{
  "n_layer": 14,
  "d_model": 160,
  "n_head": 2,
  "n_kv_head": 1,
  "head_dim": 64,
  "d_mlp": 320,
  "vocab_size": 8192,
  "activation": "swiglu",
  "norm": "rmsnorm",
  "norm_place": "pre",
  "norm_eps": 1e-06,
  "positions": "rope",
  "rope_base": 10000.0,
  "rope_fraction": 1.0,
  "qk_norm": false,
  "attn_scale": 0.125,
  "bias": "none",
  "tie_embeddings": false,
  "parallel_block": false,
  "extras": ["capped logits"],
  "init": "normal",
  "init_std_qkv": 0.0466,
  "init_std_o": 0.0521,
  "init_std_up": 0.0466,
  "init_std_down": 0.0,
  "optimizer": "muon_variant",
  "lr": 0.00547,
  "lr_mult_down": 0.7,
  "beta1": 0.9,
  "lr_head": 0.00966,
  "grad_clip": 1.0,
  "warmup_steps": 200,
  "schedule": "wsd",
  "decay_fraction": 1.0,
  "decay_shape": "linear",
  "final_lr_fraction": 0.0,
  "batch_tokens": 32768,
  "seq_len": 1024,
  "doc_mask": true,
  "train_tokens": 277400000,
  "steps": 8466,
  "dataset": "wikipedia_en"
}
Each number is 128 + 24 x the weight over its row's rms, rounded and kept within 0 to 255. Layers, rows and columns count from 0. Numbers have three digits each. The size before them is the row's rms in percent of the matrix's.

# up: layer 4 MLP up, 320x160, rms 0.0927, rows 273-301, columns 0-159
# down: layer 4 MLP down (transposed), 320x160, rms 0.0388, rows 273-300, columns 0-159
# gate: layer 4 MLP gate, 320x160, rms 0.0926, rows 274-301, columns 0-159
up273 100:162121136120099117157108112160096139104116124144123154108129110142116107117131128172147127113115053085121112150103143139137145160130143116118167108123133115118157122162134142146113095104137156121110116135136096159141147051153156077138113141099139140099112114082169111147158116148144119116150143154121127110116148086164154152121140135123151155155102094153138146106133109110096121065170083130138098093127107136124104140139149107105117111126097195120128124114084099137147125170093138
down273 100:096108158159185118100143125131125132144131120151165117109137177151133152102151145161146134064161159125150120146106177131146125095140115110155106141158112121106108173145131078112091149143107139169130134129150147143156139163153104136126084123182137143127101085169124182105175131101141160152126155097152102147148145114146143113149129141104115091131114157125120154152156128122101111121116145126142166127143144117090126150152093148126141142144135111128134153074149123181134122143141165
gate274 094:130130170087108151128140186104133110093131107125132107123135131156142129133163120154126131095076105145156148126132106135122120163083130176155156100068151113122123122091141168109097105122154119122126130148171151109121114133069115141112092124098095136121130148121136151147114169111064118119125113129134126119102135122096105079110129088184145130118172151145113145135127118153121132151103075148100105100130130129167143172095100161135155151153122119138163131106155150162132143131116110
up274 104:091124188085148118148129136138134117128118155113106134119128123160188122092155175118116111143104152112150105136083055125110128133140109143134139150137102143120167121138107117112108157128145115111118137170104074123132105111096157133113068093113134144156114129150160147115145115085112125062100104161098131135111149180082126106141128149136084127107146152138111164131128143131127129140108126153122121107128141093154176156137129130099162128134163117144165112123115163129113137095095155
down274 099:107121110138121093133108063083124147140047175123099157144153140177123105147128136097139118133146122087154128167111077091145127106135095104118157163150157136120162095135098103163131176146126149105137081115123102119105120140153131080126117083147121120119092127141146137124127146119090140102131109118129100097178118119143155102146137175157119134097103128092111144132119146156156154139149110155098112133131141132115158107132137157125147157108160111112158140156104131100121111097115142
gate275 104:179096130143086084081117112145144136149126146110154102149111160104096136126110170104117087152162141148126115130146117139106157094133073145160113126136151109107133130128103149124105114100169139129120127104154106163097143181128118074136144118109162160139121118135152094146123124111138080132136139105128137122142158180105115113062125148105083114086137164127116170113123154110112133115101139157084126104147134130145127147120129140139133132125119158126150097126159179093152081100111146
up275 098:079107117127129111119144111077139129130112096117096119141145110097134156102079147171169108199151149153116116125122115085100142101160114104149073090160132106141129154136131138085076107156148067144120127100121127131121147115107148155090129077129145144125121161124124131130136067127132171100159111096139130127150127122121093076152098141070081091124127108147127119142127107136115172134116152134161151138117124127128108124158129133129147147109144136139108101141132120134134100107110131
down275 097:113147113146138136185113129098074096082160114142115096120104134146171132144171121165165167125105160119136136084131150138133120121150164120119109150137142147170150147143134079124129158177095123104183137153159130109125118132112122159131101123143105097117141161115085141124127151104133175081134151123114106145129124118157145132155123128145170108145141070133147079122098109136128125108125139094156153145137136146115125060103111153121143149168128114142087129113110126172129148137114102
gate276 100:132107074160107123084141151136134090133122123125146138153139162095143113100083148103114126116107109113104138160128124150111105121100101121105165138138111148102184136121121148130073130108126130166160111180125088116095113077093107102132137131140076147122147135146141142110135148079119133124170139129119104124101104148134086143160133126150128081131097104128094104121104155154126123133168105127144151114133143152112127153152120097109119097180062106125138118143087156103159095111139104
up276 101:071114126172159146132125153116105125136146117157101093134120140095091148140154104102144119095137165131101122143115159138104163103118156098144159147162112161093133151120101104152132121140130123134132128166087130124161120142097132080119111133146096144113119133157139096128098147113164144168135147109110124130117142133111108151137140095117125130135085139078045143173152097140144139117144119108099165134103101129135091142123102154137127120152118098190127132126114104143154116051164134
down276 098:149111076141148138140182093132129130155115130114154121134155131136148129126107149103083111092163120105094128109144138139096128147137096116132146108076169126136144106144106149118164190141138185130163163111123101120177128138126145084122076137117104110128109112113119143121129111094135108113161153114131115122127114155103147196164144150107073122116116109146156127137092136144100111077109185133166112092122144119124152121150117149134119124107170153130105147128129134179148149140134118
gate277 105:129096137154129137095131079121120122082128142121133096151110087166121134118133101096098119128116118160079113110074101129079139105122155139144140103112119143114146135165155095162139111149074156149144130114125131167097149093142124113135118170126126154104131139130105147130085114147151116129129134169141124114088104140123179173152156104155120117101140131110120140149121098179124133138101124097068115114129085177097111145086115095120166171092135116151135122103115120159114150131159124
up277 105:139158096133105123140169130108138110128110110120160112122132165117135096120121116108159114147151117143100082126147126116124116102092085150079117111154124135154152170098113153127114111120149141146102134075131116122104095132133126142154156113138087126156157103081140080121172150140132130103110101146112066088115143123173098117116126197150097144128159129115169115103125141094120151114179149155167132110086154122130144113143123100105134090096108143145103110152122146114124081120094144
down277 101:163188149132144114119147148106114138114132099136093104084130117119165092108139128175134103121135085123161104136102090144154142164082153091122105149159139095149106113145092163105160122110158096137143140113136129107152126113113147152083136125130126123143178144163127166159101119120096087160126159073114135141102150127124158094136139164147108077115127135133109143159140158110156127157102135169128146177126077130125141112126123080123121110121125123089131142127143126120157117161090136
gate278 113:121085140160143146106179151139135111078152145086120109125154127122124162115116107115106143093135126132101126091136086132122106132122144102184137154109089128110128088163136143167154107121132132115135133078119095094122095131145122096140120072104131107117134148118093137153126135128138174112123119104160139113117183135114162095137099133101156160138130119149127062150137114110107139099110094159139163116109134103145157120097145127118120064108092118139169130116131157105112097113078148
up278 097:157104117140166134117143146138117155133130140140081123109136105121112129130187120157130097154126141109103121117067074115112148112116110117164073131138153140095102117150103095153176148173116118120127160123137149109156121143150125138149142136115130139121162145134145104114163128120168096102078163114117172159133146121088131141124167124116114080183121147112109123144134101097131106180128160099120144124109156122094148131135132151076127103128130126106093095099105157108175113129170121
down278 097:168139143184115103144151164116118137100133156134129161125123119112148159119147156143117111101132112126118142110155126155116098155152152141145090135110109134101134130175142157115162168126149123176117126070088095114135143109120114186156115094139129159144112119134184165157123153143142163124096089127116132106134143151138151109114134097102187162145152130132128058133167101113136140134122105127138113133090126113120109159143127153138123099113123100156125162083190132115103121102104150
gate279 100:139112074124119126152102080122100138152161132107122159141099146127120113112152124138145132130120124144101172121155154108117085113079167152137115106155110127135094105090190107146074108136147091114114141111106121099121118107122071100116102103148117159166076137115122128119167123103129134121143106128121188127111104143109120153104152116106121119146141105142151125138111148160124114133100162084121135194081126109108096090122127100120118115140121108099125149148102106157177102154119115
up279 100:117134153122087084104117139151127097096133153118109103106142134148127167144121131110138125145101117173161114103108168175142121084119133116139131139071107132124119151091105138094160141091132146122085132138193141127146099139118120117131146120136112117138123092081088147122144111117143160161132121084166120130125160152142051143106094121145177141134117133151085148115134144117137100119133155117169083149131169138118100123113130126111142140096076143147124130153137143161068146132125123
down279 094:136142093137163097136133054143103108135137133100102142196135083147115154124157149128144142089097157111105183123182128096141093117150117129097116135150148109139118096120161106114144109096138133100130133168099144132138141168169133089102130117130126110133100104154099075152103133105130128165136116117148095125123145139127094134115139094163115146113142130143114098144087153119134116106125160150128117104150143113186142115120136122165124147117108134164159144138072084138133093111111149
gate280 101:127072139123145146125111125108143127096116136121120121121118108133135144109123128080169137115060114131101182131114115174139089123126152135134094146132124119142134146111134099173119119095092161104077096142142119124105138116087113110137143127156168126138096143128133145133127126141116126097184135111122131124087087098110166112112144154129081133116135168125123137145091097144067144124133105163142105139194108150111150105117167164084122116094132099140153116103091096115112156152129098
up280 099:136114115128106106119124119149160111165137109114129103121095112110156146099128156141172127171129145134114186078160126128107094144137110115164099159114127093174091148124090115122101150102156155163114158132164101141145086096115167113111156131144124149149126101088136081178150118114131115063148140126139137113129139120106141150099125123142170103133117144134153135075110134125120114112124140110083137136152116093129113098124172089123080122085097106137116129166159089120120102136118127
down280 096:150195137136115136146121159103141103136139102149103136118086126127168089086134175164130139136140141131144104110117145153130162150124126124126103127116122081148152124144135132119132120134165118141157107094100139130159145138157168119112160125140131157132094111168124103149187088118156120119111131135131112086135149146156088136110164170126151112156186125121109151100122156140156105133135155125108144164101069135134109111149078124156139105157111179166125160120114142133121160101074119
gate281 097:107106105142138129136098112156122135139130132138102109117164129139094121146145132097150100145145121135154112158105132114101123100149125124147067113093113126121096140140099155103137108158117094132114094110110117131102138176132117134174120127150150111146129128186100109146197123115107102106136091029108096122126128150138145098124134121115128111140137151180135150109127089165153136150168159077127116111140129135120109092148135093150067122132149146128081137150124132093115146137161112
up281 094:134124124132171182206125118115128107151117130140164158099174113113120106109141122135114162181131090114157115112125152129114107135110153108132131143163155132137116163128142154095091188145152150105131159178138124133155116132145163143124144130146094126175124139126144127093152153118110128119127110145144147136132162092140176139163093103152141097142109114109129101151128143152149177095087145129150146152100094127134142096074125101130121105135110130112152118157124167091137150164113163
down281 094:149132117142124140177127132149137122108161151144149156109105143103165071116084128129103168160154102146119119134141117140106121147137147137153167120138201119108137150104121095105119117136140144147107166141124154088161119082101171102113128139139118145121135156119153160149120068111105151080124118193131143132146106153103145112147130120136145160149173120124149138104108143086106156108125107172140148173111117115153144152133149116132175086131156132127117158150121142159152096089119117
gate282 104:119115129094111148129112125119124123122127090157144126125148199187113118114110156076126160122110088107123145108171112095144115116150145125102104129120128122155113136103159172170161071071129110113144098126121139107138124161145069124110108114136136099160126161108132128134121195116078136131109123134105122120086160156095150120162142114122139153115128145172154103132148140130136146119129131199120086124148145130149134109120139102094122110148122136131122194123140110154129132112126119
up282 101:139125092140131148117122114103095195108133130086158148107090113137077101145139138127118140135103156144098128113097110170125160108082163116100166095074132124125129150098129117156101162125155151111122111095144140186098159134117122163144150141134122126102115130134145127087155147135093097148116108145120119129094102147120102121115122149092109123169107107121164136117139190168165112143138166142141096158166126154125133111132105129149127142120145100141137132173125112139081170108155158
down282 100:141109090095106114109084093134122148145154096181151144133168148143150125066097119134128166137134127143152120121136115121114106158088109098126103090103163161126120168152129164127125111097124109123113100128148126152106107146162122133111114109137138134140113122132159107139181168163125145130065135089107116130122133156121172148146170150091094136195154167140108111112082127136108119128130154138129093151125130117130136112120147121113143139072132133078124175084123116140100140125113141
gate283 101:116107174126083149159134126116164120126095097109154091123107132135155156123134163104088144080140144121086167143145152132119138120087147152149122165123121104134089143139161128167120154098090122132064155137166138143182092168121113089160137090097098120141148128097101148127114150057112099131163080124166133102162123090125121137133116132117145115130097159103111112128150112097125101150115094138123123166129101156144098141128131119131119149129142122112132133085136117110109152150121115
up283 103:166122146165126146138121140100170129127043137099128137109148144143096168127168107099112092132102125110121084093181155137126146130115158136131169107155156103117102101150096150165097102132122139108155159137110127101150096124139132122120090122108133105156128111142130102157133153102097113128101109129133142132094062104111132123139131117177129146117142142130154081121135128096095168144127146123119126104094131087111095136179077177113123133135131133124143125112107170118137108129103160
down283 099:141139146162112135158130086130140139150140087139161085072135142149189166169142158113094163097110156120099143124130095117095134113105158101100142147156121132093149081131166134133144107128107170143102123179168147143133125146133107092137118114161099118111128129113117082165141161074107128128145121114166134127134148109106129148119113159123138129151090129135139141120143102123186114107140116108115120099117093106157139187111127112122131135125107117103114157148129106159122113131091071
gate284 098:127154155114116092121108106134133080178130114102127086175145172126134139127101076114144154123155152153112109116173121142128138138119150144139170149132117145157106096113153118124142108072186123110125117116127111123146194155107077120156130123127109128159117075125119118128115124121090125141190095151098155113128101151116145123120115135136103127169126116169163135101149121101141110090165115099137087143156089143146132123141129125098166151130102127130113108143182128106115124147159121
up284 112:111081107140139152066170088134133113141144164114102117149125106135121133152127139100105141125166131120178100091136148144137119152129079111105130127121119111165056106103120141100128094147129140068159154108149078138126161135101083125126129107124099157121122091131096132118118170096135148121135115135124119112175125094135137137161073145125152115115134129078146146131063114158116168113149123135113132169141133111144151139142148131129141135107135114124157116111118126114070161094135116
down284 107:099134108108136105110173122140117056155142152142111094113111129122113108123163117140158086131090165160128102099123156104093121138142126112122118147124136139145139130114107127090147107134169099148138108132155107106115153101107107121129122109158152103122136139160097166083121178098159124093117116156085146153131108134093158131120040157103115106114122148127147099144153114166144140107076134079146125173136135130115160118153120137101124116111113142152137127125081121103109108084108129
gate285 102:114146136128138135137107134126095133097139187179123155092120150143143110096123112108142096164109138145140117145155170149111123116115148148106122126160106132109167113171135206107114171149186170141125114120083130141132124122129147091125091142127133134152137098119140104110145160148133142154151137111136144125086118165150110106107145137119131119111092170105148108097161160137173181130134132094141151086104082108121112124137152133090110107122075164140103115158133108133115155150109108
up285 104:101136128128089129120118127170155158140152113128111125131118143100134150187118142116125120128122104136137164112094136114104110110153074091101131146184117125124137174135147121110115136149132095108117143143168112137155155122138153174115150114089134104106151150133106126112108133153119140117124111148130170086147118082104069122078097098097154190144097112118137144153114113152154108171126111119125123124148111150113123090148107157132194105173120146101126170148146137142116168154119096
down285 099:130111121120061107123139135182125131115108145103108104068178169120140089133178117111102102132160147141138157113069128154078127125116128136140169112165145121131121082110128104122124125142140136092125114113111105098109121152113135111134108111128116164125167159125123118122121143139115116148131156155097121111075151095160098182091109109126133111144174110177119116142164144095113104161126141116118133169157156132138135149130117129164125130122200143099119116109119122134115101156109135
gate286 092:100101127133161127089133159147076163092159105118129135148119175108133135143090096160193136112140139137100144128159129156130136115100112129147116165120152150076134144136110115102089150106091128168119121168134175160116140117179153126115083139131134125146134138110118086115140105097083158155125130085113121154130133141143085116120148089159121098123119128148137093137099121096141121099155120111141107098154106124111140128136164104121113149147092140160115095129178162105162163107136136
up286 097:120150117131116148132102164113087162171145153080157141100102119126125155113117133117190119147152113126132140126126112105099151118074135146126141101142078086163127099150130085109124123123133142148131131135128134131102120130187147116140127084097142070178127148101127108135159106099110144142156085119140096135139163132136126100135140134153135146092114085135148114110087108096133157135117144109127082110132105155087091151150142059153134140146123108143143105106176132133109150103153123
down286 097:139124148095123114079102122135095130121148143129116143104096131095111109117157117112185134128156117132144164133105121142165101164096093152110133124107098156137147134128148119116080165126111114134090132107145181139089132138223140092124123081143140098157139133100085132108132113143102126094153096111148107114121132110152155095136133134137140126082126083109120135090112166117092180132173163134128138143123113133122138170142168124160138142138138101134124133073154143137149112128135123
gate287 104:109149108140139085109132087111144148133149093147118118133157112121130105125109125136090081129124101121149125173099148180144118139153198095090078139123119133155151121121126139097127149106174154145100132141093140155142098133112155140158159112101133106091094146126153137122168120143087119134147126120106127147157171124140087149120127139097149145130141126134138143162138116134103186140138102090154125056095188139129145126132137130100119125111174136165146084107137118105131134094117119
up287 099:085151101133160184124163126081146147108129127116074123131124123126112101082152173134115126124143115139103144072110138130124116171091088166135154170127163139109116118157147116128136135075113109110133127115092139090171127086138122102108143128129174102122201153142155083103098121141143095108110174120134117138141112142120132132144178124156136159132114106110093124123122124112139115158094115133140129152107112136138104156142096102119150173146147123123127129162150094112101097104141122
down287 103:114148126101158110111113137117079133124129102150103156119168108107145095144112096143161146096131092152135135153102124137171120122167121112101122114144152105140136121142123116150088139134132083101094156106108107142138100105133123176146120161097115142129106134116144161062110105135104114137097102096143172148108139125131112121106120165110161151092124146181125117133112121111130137151168108099123114107108158116100166131125100101121084093089144158156119193119142123065167130096110133
gate288 095:098073144137120129186172143148152102144142071171157129133136175109103109132128112121123134096104144117137160156116146175099144117140113139103151162144142121130137115101123122139100099103112097101115133142166103168143090154126151120129128125123110136111148116118131166121116107169132113123158105132134117182122131134098119144116154120145108119153144096141157120159089137148143092118119127111128131157149105075113112171078089144106101184181085154152137119114101124098146089112144147
up288 096:080086130093097139126154089152099122148122117091170122117156164129114100138106144092105114094116094171130137129139135085119159088192151148125094147100123163163117134140154146100114122095102144116140112091139143137149150110130170167128110166149094104172123103115127120134130182135110152082103082121104104084143125133127142113126132109119111130092149102117102102099143139141151111138108092121151153148106123094093103158182121144155110144134149118133112121134127147148149126161113141
down288 094:128163150141132151133096116146139123140088130137139121101160122085143100138110092137092120070142092138118144140172180136143130085138154107116108144133112161129149120101128111137138108122100088168124102096115086096131121090125131089146138176171132110133120109127157122155115153168133139118139096139119095129121122104129074111095084122108094143106154125118114110091123128140094123129146105090136161124130133124117123148176105096162124063060143134120124164132134156112117108122086150
gate289 090:167133158127137148150125116125121124087158126133129124144123122080115142180132090127134086126117148097142131129116147116138090081139157150148141112125136178131106127145134110163141140083142094110151147133113122170153157139140148158101165135146120141118169157158127118093163169112100169139114165164092116096128073086078124154144166164098103124124133153092135177140122174094135084148142124162120101121145132133103125095138108147131096135155110127110151131161103116108112108156106130
up289 092:107122122180149110118111122137143103161118104166090160180118123143111165172119114112173149107102139138110127155137159141103121083142120127142167137123116129141104146123124131135115096102114144118112113118126073142098117093176115113162140140085131109150157101159101149107179141147112125153147096161128105078155116137139162108100119155135101098126141108102131107154081123106143160113155127134123129130142142117147116072135112136133135142112157128127137144117070104151096133163108205
down289 097:088139094120111112114152130161148133125136143142101168148142102116129138117135126099163119149120177113135148107137149170128125096152137108135163119144124136119108160141105111147138154095102100090119134134126115132140123147160151168100134143113105129132154132105161159093154153121123155114137158136098089098137129136097162079149145114142135093103134132124098096122094145110129148159147177115135141103154121121160136024167073157126142173094125084102163117137113110123141144173120133
gate290 109:118097117133117114101140094132112109131148142104153120113120094132152161126128109134150142116113122128109115145192113157089131147057096138120141109140132104174116105122147157125166134120142138112144138099099113120104096133115159073096148147150150144133121115154119083120080130167093131096107159143126167153141141153131123130121141122120167155110120126101142145119178130132120096145098108105125144097141125179069094098142177119163165138126098163158141144132127114176098141105159089
up290 108:091130124156105153134155123154103136120117133148125118120131130163129151118156156149140118070084099115075117125152138190091130151137145113151094122113160128104146160136137131139146095151139158122158144132094118108117112076112150092135131168127126152116117115071124103107109118089128154120150123150148096118145107116144106144142135092129177108093118108102108090169115149157164095146133105069123126149098100135126097155154108126157179157139113131096138092151144119146097132172137105
down290 106:140114054128127160162113091127130104127117140156113165087091159183087125113121104094123130110121133109080114095144166142158105138104107183151166125137163164149121135145152115146140124132134116155169139133119154118137129149087133105161141136154113180159115124129113144101102188147127135100160136166149116115144114136121148159164150136131154105108148159128106115174089164129103141174140137146118132121094153141150094139144143128157116118136140128102123125129117109115107142078169147
gate291 100:163155100118098118110142124124150105142118119168136091120101115147152157124124144119150147166143128139076172115167164085152145109147118124152110137141107087139115137116162139139117142127105149147123158140111111086123159138136138115193109124106081127136127138137117123113120100113112123197192129083137104088133165100142103112109125137148122108101095110172100110114156082113108129133096108152166151101107102102131142132180103176140125108114135123113120158110163146119166118114126161
up291 092:120136106159156151116132142118148122144101117111110133118097098119154169133082148150149110139124152140140115146115138138129130134130159126144128168076132113122157126151106130131144119124081134106198119162129151151158112121123114175132162120119106139159109149151124149106195156120166125128116119148140143145126063159164133155150116126128118149157145085092150143126125107116131116157164173157125132161112121106133122133094115067081114146145105169121076113161157077155120144145142096
down291 095:162139149142065119089151101101116140151131180125149171150167106129104169145124137145121157091170093112088153157165147124151126118156127121140129154119131091093152162078142135127175137133126080132129166117079103111111113131121119153143104141160110143090140085120147114154117135150168075121121119113140157098137152091122131171098127141125094104128153190148159149112135119096119149099102131126149134138106112111094113133124088132135129151118139110158130123152125150096124150129128147
gate292 101:108126127106130112119109137148125094183152124143134106146102110125135111140129130120144166096123127128132137134120112158095125141114137165132150096142152157139111120153150165165155203133197116099174084151141116100130133103140092123115144124124128150130108126099156132120182129106127068179130157118105109098093110144103151095126141086159113146086118132072153106119121116105156143097131114151131130142111161121130107116127150079141170124163120130143106143134071142112147172102121131
up292 103:135106117142110167188144108133152132070093146137097158143119114125113158126130127151113133114145130099111148129097126125113108113120092130169120131136141086122122124143140047088143129166140166105096172157133138147115126125137165105131140109077114116159146135128090142162090150193119221119136133114140143137101145169137142135128131141114108146117128123149080131079136149131114115166123152104126138115142103125105140130145091129104103116104146134119125154146118110127100114173113096
down292 103:137105133128096156109126109159138161117122094117130164104121130111118141126119115101176107115120141103088151127134147164119152122091121128166119165114124092183105113155092104111169142133185131110148137154125106200106119126128166116155123127124141112169147125099133094111097132139141143115136133108136127073088078100135125126130151109087138150102176118152099130057091134117096133160124106118138119072141141087134109140103098125106109115145122094142154171141119123115118151131107135
gate293 101:127086114134146125158064131171155110133164154139118156125110101124126152139111073113135095124155132133138129210103137176140084130074134122131111105103160129127130125171127117113155119132145139159151138123150107104157133120129091133156121137155102135129136131122101140159100132138103135142095113103114161088121129113136142146120126138155171123158160138146145141132116116154172195119152121111150124144119071125194093169121121146150137140114124112149145133128099155143142161099124081
up293 101:127097132128117130118122178131152178121130121125100135110142126143114140083122134127142126120073125128103140087112134120123163091117136102064136126149111093114173124148113128144095091109131119126115160093167158075120123133118104177136136140080129116144125149177143163088113084141115101103153093085154113138148164119147127111076105124153127135151089115133100135106116164106100168132124187076113141154109124135114131154128114135147145127094150136143164153116120149143130134084128143
down293 098:104142138131080163140127156166119076144122151158145145161138151127139121132124107128143106100116108135138152117133134145152108138183091167126131130153134178096137115181170125146108152107120131119140125093140146150145168125150164161126128135140089138122134135114122171101159122116106121136109157102129138122083191141164150145143129084135148146157151131119092136136136132103135124116145146161172153150127142084158199158142098151119147136152150132139140138146161082096120128082099094
gate294 097:160115133110137121144076175114147162114112102082127137124129131128142134117145118175134151087104133126141152152119151136118144136123115126088099117101046131104155160148151132120128178147135101109145085143113112142108096093112094129149128111114103108134132126156159085100126157146111097161123159105175143144120156147099111123116176130140095120118116131148115098114138130117167128128111171107124109114183144191132105096119108133152134138115133161130132156140182083137109114149154090
up294 102:113142149142133129140134081113138181148124105136155142134134105143109170162136149089115083142158126083134155147140173062110157141134143090131139125133109113131091164139104089111095109143119103155119165168167129122109167117144146164155149115106126117135119118167110126123141185134139141164159110120119183134141141070140103107127124128108131138101107099128122105119127141114135090118136150119144114160095077163101117099124123127123106142079143109175086135158174149119120119124124141
down294 096:110104151116148124140128076095136139164110092131145088159119127116133126105108111107106097111139119141107120152131171173133137121166130136146179124135103107083145131139137097149173142101145105145124156106162106123162151091140117152155152106111154103134127112138185152181130161166150128094138097110091124134166139115133119175090104145130127093082105145110112126127131172092107134122146124133127159171146075138125119137133105128122130178111139124187116134169115127167121096133107126
gate295 097:137112140101102112136163120078075110136154130104136113154140133122134128109114099105129115134094100119165147175137135162135154161100164137052135128127190122141132091099081106110144169116121097147168116150152108124101093106141109153140123156157096161119141125117159137172094126136134185124169152097152145127135142142087137158169125128182111118133097122106160144113123156123160086142123109121114130104127162112098132132122161124119120132163125108160121116129126082116111124153130115
up295 091:129087106109103095150152106090114121166135122125108099168128141074141145188097098116150113138112141153106183171136170121131173150101127100102114121144140174099138111124083139091140124131144151149137102189159078109121094111081149143165135122135120157125110131135136111159125112159155136117176145095137129135121131118135132129139102130144090117132135142132146117098164120121133101155181127132100155094145098176145107131112152118117123098138181120114123128151136125105149128115152094
down295 092:152131113130099145134113100126138133158140141097118132091134125111137159100123072097078137119147105086148101153135147133106099140147076095103136190087120090130111136124183107133168129111177113153147162125139132149124110160205113141124099144156124115092090134126135103102123111157110107120112114115139108138112156128140136122126134102121108120116119106155123149129152155105130114136103114194133075150109140145095146121099134151129087134122107093149126164087165112162136105150143113
gate296 094:112135117125122118179124137136126117088094136125115169129186178122140116111106138100145099165089142109142150102123147114100104103158148125104119111114133119140120143086122108145126117081145132120111152149148127133147128156097123141133091131128151119187132122117151117139103087151105132142147113082118140147125157145121151126142137071154112132098186163132137114137179143158109128122131130118096137044071143085139130125124132166145149102106126112169173111127142101083109121157131109
up296 093:145150135167157127123094126136107118133143161154107124117138136121113155180093123132130137124131183163165101170131142105142118098127142107108154103135127165098141145151134116148097101115137155085143073132122131115118145129146114132176161140144138110110124162142129162128110147130142143136143153121178138159108128105140183139100159132114178116156112133107121134167134107176180110120180144172105123135140137145100124051079146138093147132113158154151119107143118170138116122130114099
down296 098:092119123119120127122183144133167118112131132115072169123123104167144140096129180155164136166107133112066102141142110132137132121124116133112145119136123163114145150100141103150179148120142115166122112151133103163144152094094132129108075106088130150144129161149156129132127137100170153150108099112115118115141140137111116104138118118146123181130177136116148137139139137112093119134144122080140131123114188172152086164117150097127154125135120056096135139107108121128141095111129166
gate297 094:123108095123128142113153133124127166092135112121162121149143126163132098116134108133129099122137167130142131120136117147133150149135130141052136098138118111121123122142113131119155129134089114129137138174115137144165136127136103138144159155146141136137142141117110143070127139194116161103123138122161162106135133093139114113136153116158114129159101053111152126120167168133118117124149147102096122121117165066128159140128092120091170161162151090123124138076144105087055160144149116
up297 098:140114089123144128131129145149107166073110129137075168135144137152114151153134095118186102187126151132137136097110138107103152098154094126157137122149131131079096137122099125134177081142108110121139124162137142089143096151097077125099106132084148155159112101108106187135141137149151122150151101140124109171157128110132151149132119145157122142105139141148168111138112110105131134112136176094111110177111104109109134152128094121098105157135128138135108124082131129127151100132118164
down297 099:164165126097103118127090098092150085146148111155177160127100153130145107126149171112112094147120155133133106158146122144118108138125112126121135082133121121108120180131092106090125109092127115114144126076122179136140177115143154149143129083127140122146096124112136136137157159094150131102096101124085105117153100133140150090135159138127105177149121167164126111134112119135121105135147137075133171167135173126160096115136152137115096148117131093103099078116120152160120118143111144
gate298 099:118115101131143123123126161120109204138139105115123161121115128124138148147132145075126105087124111128140083104128107145103119084169180096085151130097138164130130136133134115131142138148092129177123120124173131151111104134145136139127126123133150136174146141140118136147115089086120162148122171154107109085100134130120105162166153132142118089113115123097114116150148120091149165131107153095140165129142167161101134134157117096125122138056103140124125155106168136148167108126179131
up298 096:138127133121120107158119172166075166154141158129106117108123132128125130149152124133147110075118090143128127101099175141143153126147160156105175137079164152100122170132095125150091122149145120129124105127140160119152109160124155116122091139143185152129105134103153122127158126115118125121092141142125138140096097111112094169119148121158164132127122151098131153145124127118141162127122099105129145171150160169123119105111127119118132119094108137144059173131195136127172181131112128
down298 094:151130132168124124124108098151130094102115115134107153135116134180048128121094117139092131163134164104103137112123115107089137158094130118158112126134123134138147081127126064136107099099107125103142163133122119129066139091126102132116170091120125108114110154174135114123136140145157113118123131130185125145120103125080111114203102141131126102112117108118110086081101143126128130116142104155096092129136127109164148088097138139117147116122137138120140101128081149127081123115114117
gate299 094:173134143089136152112114124147101118177131122149147092145104161126142134124146135140127102131125136170099128108098091144122079126122108085153138116132121094179090124144166138098178138091097127099130115111111074137150121158124121140126129154153108096147151142129104160148097166158136104139135110135173107127166105116171112150124125120139149124137149122134174150141141186140166155099119121112103143096108121092143132162152108081078141119132126175127141128172137140104169146128102145
up299 110:123146118129182145141147122114051073207131150100130142121121131138151113070139123073111110135121124146131138121135077154090100143110096074149115158121133123144097104103129117135149139120117110096162138119096114089136151095131136113116108120140086150113151115128151145104110124156148097128092096151172120148162129115160118147112126120171136114145129108104154114151131150136136162107158109135139129139129099114153174116136123089079141126136117161157158163169103146116135131141124130
down299 105:145133130184154114126116141099106132110145113124102184124137139170098114108108134067131148113144101098147133107157160077152096153147114104108084153146145126145164113176129127168137133166134172136134141096125113109145139108120166136144136128128100166099120094137118140110120138149146103098084079143137098162162161093126156132140065111108111146093133070105148090145113128109161120158122124124154153123114178146129150141127123163141150133105099112125143115119128105119132118114138168
gate300 110:138133105134136096157109117087085187134124130116122151114109147153096138127164119132135112128106128146145148133150144136149111116106114143089123108104131137122157172143161175125131137145139119168121153153107143156117144115108123115153142153106144156171107170104142130124131130092157096135170100089105099157058079149125136128142120122118128081101142131159121145082109137109118161110169145152124118171099136123121123115118123113077123086101123127158131168093105155117130207123116151
up300 107:114111172167076163151151163157123090124089126166125093108145131120125113153134093111086095116079125121124124115125162137130121142121059115120117130117122152102113138124122135135105092119099145112142118120169155145128109162115129118088117131168151125107183093162102141146140135145134119115078143091140120107137134123116090136097127097177120128130149147113107121128155086107144132155158091112114106098133180132164123131136091140136153153170101148105097134168135124127083129140149081
down300 104:128124116141125111117114143100108174102081104116114136106139118091098135134162133105131141102136110132170194075116139181168157137132161157106149116144135152150134139135146114119129126135121128148102114153143100109126116117163118127145168119076143111163091152118107142106119100097127148139160082136152092128098147139101119092114155162138134153145113121139100124151125113080110115131170141144147107144113119119127147146149122117092129114091089170155199157080074133127099101119131143
gate301 110:105163094088118124115142124143130131109106108109113146124152138129149094114159144133106186120130159128143140133160172124149118153165131155139103171115124079154117156143123140113101131167099113096097129123141152145157146133159149118105108117121120106151119132108176127117129075078106114083119125127105109116104119103122133103144158153111116120123123117141093106086042118110109142116140072154150138108111138123125145089152091102128125138111142147156078145091094105123135158130066120
up301 106:174113162161135120127125136133103112139154148125110136136128109110170138106062159127133133127143154135131149070123107121097123109130097107125113069081136179106136123123138124130132121070160124142151129127118127120162108134093140117117139108137078143112206108135112099160159152145167099133123102160136119118108177107113113133102096135160156129155091134120174130124122157139129128113112171123154120140162122151150122123158099134143124127118108148141140087194126159143162138152128088